Weights of a small transformer language model.
Size: 16 layers, 49.8M parameters.
Training: a variant of SOAP for these matrices, 344M tokens.
Each number is 128 + 32 x the weight over its row's rms, rounded and kept within 0 to 255. Layers, rows and columns count from 0. The size above them is the row's rms in percent of the matrix's.

# layer 11 MLP up, 1920x384, rms 0.0717, rows 1001-1009, columns 0-191
size [ 92  96 105 104  88  92 100  97  98]
[[117 118 108 127  96  91  79 135  61 124  84 118 103  72 150 159 124 130 115 133 145 176 125 102 145 174 154 122 129 136  40 103 131  94 130 145 125 175 184 113 170 111  90 155 144  86 142  97 131 161 120 142 122 160 107 219 127 133 152 106 139 100 129 148 153 145 104 132 141 209 105 143  92 178 135 165  68 133 130 183 172 139  92  71 125  72  84  97 131 117 135  97  98 145 148 103 131 107 127 152 125 129 108 106  82 139 160 101  96  78 166  97 138  64 124 167 150 133 105  69 132 145 124 105 175 165 184 146 116 123 122  83 136 168 128 114 137  99  57  94 142 118  89 119 125 132  97  83 102 121 121  98 131 144 162 168 197 137 170 107  75 123 144 141 114  74 104 128 100 128 111 177 122  72 108 158 143 170 131  71 123  57  67 108 162 182 173  78 136 190  62  95]
 [111 178 151 149 121 113 100 140 141 126 136 107 141 166 141 102  37 144 154 175 109 143 156 135  86  98  95 140 150 159 133 132 136 163 161 154  88 101 148 147 155 132 109 188 108 145 156 122 117 169 135 114  83 133 136 116 119 131 137 137  67 202 117 116  80  67  96 124 108  80 115 162 130 131 146 157  96 119 152 112 157 129 203  84 106 175 128  63 149 152 173 160 103 129 167 201 189 133 152 199  87 119 125 122 118 170 182 177 169 132 110 129 135 173 123 113 134 117 128 161  80  80 132 104  93 160 127  80 143 148 178 141  98 103 102 137 159 141 130 156 182  76 159 100 111 108 100 132 119 142 165  88 171 160  89 113 121 173  72  70 155 131 181  79  71 155  88 148  84 137 128 118 153 120 197 165 131 115 135 107 179  88 102 185 174 128 139  86 171 159  93 108]
 [123 100 134 110 184 125 103 155 184 165 162 113 152 136 208 132 130 118 137 123  72  96 134 145 157 161 169  74  82 183 132 117 133 110  69  92 194 162 179 166 100 101 101 172 126 176  97  82 110 147 152 147 130  96 148  43 102  84  89 142 126 174 155 104 136 154 138 152 142  88 140 136 134 153 158 160  86 205 141 126 152 105 168 135 127 142  84 135 137 161 151 158 156  65 136  93 172 107 137 111  82 108 141 144 111 149  92 177 100 138 115 154  99 160 117 177 158  88  87 152 153 121 165 137 165 105 154  62 130 137 134 142 105 230  58 110 165 130 146 161 164 159 130 147 132 178  73 143 115 145 159 177 123 170 136 152  89 132 135 119 143 174 117 143 174  71 114 101 124 188 119 179 137 110 108 124  96 128 163 184 150  68 108 107 190  56 153 181 103 140  74 131]
 [181  93 113  96 134 100 128 147 171 105 123 162 105 143 117 152  99 149  87 142 127  71 120 149 102  82  96 107  99 153  70 105 124 120 133 116 125 105  65 168 135 130 121 142 106 139 159 115 173 150  99 178 103  92 173 100 109 135 128  77 157 132  85 102 179  92 164 171 137 138 163 158 142 100  63 217 141  94 177  99 101  96 194  83 114 116 102  93 103 114 112  93 157 117 164 134 128  85 139 153 154 122 105 209 104 142 127 123 170 115 185 144 112  94 157 151  58 111 127 165 146 130 145  59 187 108 125 173 134 174 156  63 127 174  99  95 165 143 178 136 107  57 101 120 160  95 151 132 166 151 103 106 113  93  97 133 132 113 102 172 148 196 106 164 143  74  84 142 165 114 166 143 176 130 129 153 148  88  99 127 136 164  92 124 157 117 159  96  77 112 167 151]
 [ 93 176 143 184 149 122 150 107 124 127 145  81 173  89 127 159 143 130 108 143 154 116 117  95  95 142 157  79  96 138 120 112 128 149 148 147 125 153  93 157 100 128 151  82 151 144 160  59 151 109 116 151 118  85 145  33 108 124 115 161 108 134 149 102 111  94 116 119 151 109  91 150  78 171 124 121 127 183 191 112  75 165 117 183  83  68 138 153 115 124 188  96 115 174 149 148  38 140 142 131 140 128  88 129 154 109 139 129 146 164 159 124 152 137 114 125 121 183  97 121 131 138  88 191 122 207 145 190 158 172 102  48 108 121 108 134 163  74  89  78 132  98 139  94 145 144  97 144 194  88 120 145 161 183 125 101 147 178 161 126 162  86 120 155 157  38 114 126 137 138 122 113 165 161 115 113 151 116 105 157  90 171 124 121 146 116 173 122 181 178  87 140]
 [141 126 134 161 123 162 126 122 114 141 113 148 126  84 148 174 138 155 180 104 127 125  67 165  68 160 204 104 170 186 106 111 158 107 112 113 103 108  94 151  65 171 140 174  93 151 164 149 158 124 117 139  81  64 128 107 138  57 102 183  76 172 124 153 127 130  98 125 140 147  72 106 145 148 218 153 161 133 114 147  78  79 160 121 121 171 149 137  62 183 163 129 105 127 131 144 138  90 159 109 128 117  74 133 111  99 155 165 130  56 131 119 118 103 158 124 117 127 127  94 116 102 116 149 150  96  97 154 130 126 135 141 123 110  80 111 192  57  79 165 110 114 140 166 139 127 175 146 135 178 160 116 187 117 141 159 134 143 116 123 156 120 156 130  98 144 112 144 153 169  90 149 129 109 127  56 125 147 125 106  92 126  80 112 128 121 130 124 115 129 185 137]
 [164 104 117 125 100 169 105 179 103 115 124 157 204  84 107 139 105  59 153 131 111 113 150 208 142 128 142 148 196 110 119 120 181 143 101 160 137 184 123 146 170 115 153 154  81 141 151  95  97 136 109 104 158  92 145 125 170 142  82 116 129 153 163 162 159 135 177 146  63  84 171 145 132 115 122 144 115 168 142 184 183  56 135 113 109 136 116 134 142 125  88 151 139 181 121  97 164  61 140  64 177 116 154 131 119 173 107 167 109 140 199 103 138 177 141 139 130 102 171 148 114 125 136 108 149 140 114 140 130 126 104 113 204 102 133 112 166 191  92  86 105 124 131 124 175 150 111 169 195  91 138 136 146 119 145  98 172 162 165 144 174 144 130 164 169 145 200 176 125  53 140  83 124  78 130 185 104 137 137 157  85 144 127 117 149 128 136 104 214 124 168 128]
 [152  89 109 115  67  69 142 115 121  87 167 127  79 121 160 140 170 126 155 139  57 148 128 132  59 143 157  83 102 127  84 107 119 176 114 139 131 148 119 144 142  89 125 100 146 113 138 169 145  99 107 114 150 110 172 166 155 120  87 147  97  92 121 159 128 105 157 125 129 125 140  75 200 155 144 115 130 171 153 179 109 134  98 118  93 124 178  73 184  76 144  88 148 131 179 121 181 102  61 128 154 144  98 103  55 119 115 153 105 184 126 129 158 136 105 153 173 117  81  86 176 127 176 116 108  76 114 121 127 116  98 106  96 150 114 146 131 155 120 140  88 170 176 101 117 130 172 141 110 145  68 146 110 125 119 188 120 133 115 112 154 161  81  72 144 138  70 150 146 149 115 115  98  86 101 100  42 132  82 145 137  76 125 116 125 167 121 171 175 120 136 166]
 [162  32 175 132 123 141 156  79 142 101  97 146 181 196 133  77 147  79  75 171 148 128 152  76 128 124 114 153 139 105 132 154 136 216 155 103  92  93 110 223  70 151 112 118 121 117 160  98 156 139 165  67 103 124  96 189 168 123 164 138  97 119 134 101 126 133 134 144 150 174 119 132 172 140 100 145 121  83 120 138 163 116  62 121  85 104 171 118  67  99 148 137 153 170 150 128 171 147 127 154 164 130  69 134 119 132 127 155 105 150  72 107 114 130 135 124 171 135 117 120 126 176  29 176 161 127 201  85 160 132  71 119 154 169 115  98 117 102 116 121  97  80 111 161 136 124 151 143 126 159 129 172 133 131 134 137 116 103 130 189 129 116 176 102 146 109  92 119 123 117 173 179 122 148 121 221 157 152 137 104 142 147 103 149 138 158 140  67 157 179  95  88]]
# layer 11 MLP down (transposed), 1920x384, rms 0.0718, rows 1001-1008, columns 0-191
size [ 98  99 103 100  89  89 103 101]
[[140 137 147 149 159  55 182 175 151 118  74 195 127 156 129 122  93 157 111 108 112 146 154 150 155  99 132 111  93  99 114 159 128 124 121 124 181  79 152 199 113 134 167 169  68 171  82 108  90 120 105 175 151 127 100 239 202 143  70 155 162 177 109 113 195 165 138 114 184 177  97 138 110 119 138  91 128 159 130 111 113 147  89  98 178 152 131 114  73 120 123 132 121 150 148 109  57 171 158 147 145 158 126  90 134 154 138 178  85 172 138 109 104 135 148  99 134 178 128 150 134  54 175 129 122 246 148 115 139 115 133 158 104 106 169 152 178 119 137 128 146 161 123 162 100 105 149 120 138 124 131 147  71 114 157 136 161  70 154 170 166 186 127 136 136 179 138 188  92 114 194 149 126 146 191 136 167 122 130 147 153 137  97  94 121 119 131 161 130 112 157  94]
 [177 160 127 146 136  89 104 148 113 170 103 124  96 132 133 180 106 150 159 148 184 105 129 142  90  73 170  43 128  85  78 148 151  97 154 129 151  68 146 142 126 152 143 105 110 102 160 113  96 124 120 109 170 128 124 156 115 139 108 131 124 116  99 139 108  48 137 122 123  64 115  99 112 110 108  67 108 168  96  99 107 151 121  52 191 120  60 134 101 125  93 118 159 149  90 104  71 114 110  98 131 159 143 125  66 124 127 118  81 131 173 122 169 100  74 113 144 130 135 101 178 194 187 140 114 222 105 129 123 170 105 116  89 156 168 128  93  97  87  87 193  85 161 127 133 221 123 184 155 104 177 136 106 132 120 102 193 178  90  75  96 101  74  37 147 148 182 154 125 158 116 113 110 167  90 174 115 128 150 142 111  67 138 105 174  96 126 142 117  75 124 178]
 [100 136 112 128  96 140  85 123 167 119 193 138 133  97  97 130 135  63 145  89  99 116 110 113 192 135 169 120 102 101 138 117 136 107 103 142 121 154 125 160 115  69 147 194  96  96 137 160  94 165 104 151  65 122 130 124 127 131 152 152 128  99 134 121 155 177 170 113  96 128 136 144  97  96  83 139 154  71  93 120  94 180 128 162 117 154 126  92 205  99  93 127 137  93 153 196 183  98 110 141 111 104 161 113 105 142 120 141 181 113 114  94 107 128 106 153 138 128 168 157 137 120 127 151  83 127  98 147 113 108 199 117 145 173 167  85 118 141 104 102 138  87 112 147 134 154  99 137 133  96 134 216 122  64  96 136 136  93 115 181 186 150 118 124 137 126 177 119 131 149  96  94 118 139 147 135 110  83 206  92  86 135 110 126  98 120  93 145  66 125  99 175]
 [157 127 152 124 100  82 161 171 102  78 109 138 207 109 154 120 137 120 155 158 159 125 152  99  79 151 105  10 156  92 100 134 138 124 140 134 110 165 189 120 111 106 135 135 171  86 107 130 150 159  70 119 173 131 125 154 108 160 144 174 152 112 112  80  93 119 129 153 107 146 128 125  97 159 136 100 106 114  79  83 138 128 191 120  68 119 122 129  84 185 189 164 104 149 138  71 106 151 126  87 108 181 121 101  93 155 211  67 155  87 105 132 136  75 133 130 161 178 171 126 160 170 129 139 120 129 157 125 171 180 171  76 160 130  72 105 150  89 165 113 137 162 158 100 150  96 107 122 123 175  73  99 138 116 118  98 142 101 159 150  46 140 150 110  94 155 166 127 121  82 131 121 121 109 172 158 108 148 160  87  79 127  67 155 116 156 153 124  88 152 107 156]
 [141  88 124 196 118 150 143 115 134  91 118 125 144 144  92 115 118 137 120 128 106 107 138 126 110 116 110 134 106 115 121 148  98 162 132 135 130 102 111  91 118 106 146  80 135 166 140 139 130 136 167 124 156 175 123  53 120 102 154 116 140 130  79 123 107 111 154 110 140 120 123 146 119  62 127 152 117 113 103 162 133 119 109 165 131 140 102 101 162 140 111 152 121 105  77  83 148 121 156 126 143  65 189  78 153  86  91 120 157 105 136 109 169 159  88 107 116 115 143 130 126 110  96 100 110 255 127  91  74 141 112  95  64 165  88  87 130 141  71 170  93 154 147 153 135  51  86 136 111 133 167 110 116  90 120 175 122 116 122 137 119 129  99 132 117 134 163 105  48 126 184 176  57 153 100 133 117 116  91 160 163 138 113  89  87 136  85 127 112 103 158 129]
 [123 118 148 109  94 125 100  90 131 143 122 179  77 135  82 113 143  99 223 161 159  97  99  67 150 109 152 133 163  86 129  84 143  92  62 129  83  67  98 204 111 160 149 151 148 132 183 152  57 160 157  96 108 129 124 183 143 106 149 126 110 136 167 124 125 114 132 178 140 171 138 155 139 104  94 125 110 105 102 141 182  62  71 106 129 121  82 101 153 115 140  19  55 121 107 110  85 177 159 112  93 168 157 162 150  88  93 118 148 151 109 184 116 106  98 161 204  98  69 168 135 165 131 128  83 156 128 119 181 123 130  76 142 140 115 153 107 103 120 116 110 141 145 120 152 122 117  98  96 117  95  63 116 153 180  99 109  55 140 134 146 187 170 121 101 172 148 148 185 195 179 135 114 145 120  61 201 156 159  80  76 166 172 193 116 107 130 140 142 169 150 197]
 [ 95 150 130 193 110 148 138  93 148 125  53 172  63 135 135 159  77 197 129 128 104 118 150 106 136 134  90 125 110  65 122 155  93 132 164 141 224  72 168 148 123 144 137 108  99 181 137 122 180 177 141  69 149 172 100  87 177  98 101 118 116 117 120 198 157 191 127  92 141 170  94  86 183 138  86 150 181 216 131 117 186 123 112  31 104 187  82 124 109 137 150 163 134  71 109  92 156 107 142 106 153  87  95 146 157 107 100 120 142 144 120  91 172 114 127  91 154  99 100 165 115 121  71 204 150 139 159 144 142 138 137 189 180  57 142 104 143 144 128 195 153 127  80 122 126 131 167  99 130 122 139 156 115 116 126  93 116 133  98 117 164 116 153  42 146 140 177 118  84 177 156 148 141  99 161 141 148  81 126 115 104 125 164 153 112 129 120  84 161 171 152 148]
 [ 58 135  77 134 145 127 107 141 154  90 106 145 108 114  98 163 105 103 115 151 104 109  96 165 128 124 106 136 134 130 142 129 152 113  95  97 194  69 141 162  57 144 107 127  54 160 183 108  80 130 126 138 144 176 154 196 113 137 139 154 126  78 118 123 161 143 130 146 162 130 138 102 146 108 149 162 165 223  92  72 153  91 163 155 152 167 121  71 105 117 142 175 162 111 156 211 156  87 111 125 150 167 118 152 130 126 120 191 169  77 152 158  73 132 148 166 138  73 119 184 114 138 118 146 135 160  82 134 131  70 116  53 105 114 103 112 106 106  41 109 153 197 112 148 136 117 114 103 128 122 138 154  94  92 139 185  79 192 145 143 148 131 180  80 108 161 101 131 130 164 138 156 138 200  81 123 129 173 106 170 167 161  82 119 114 206  94 142 146  65  71 128]]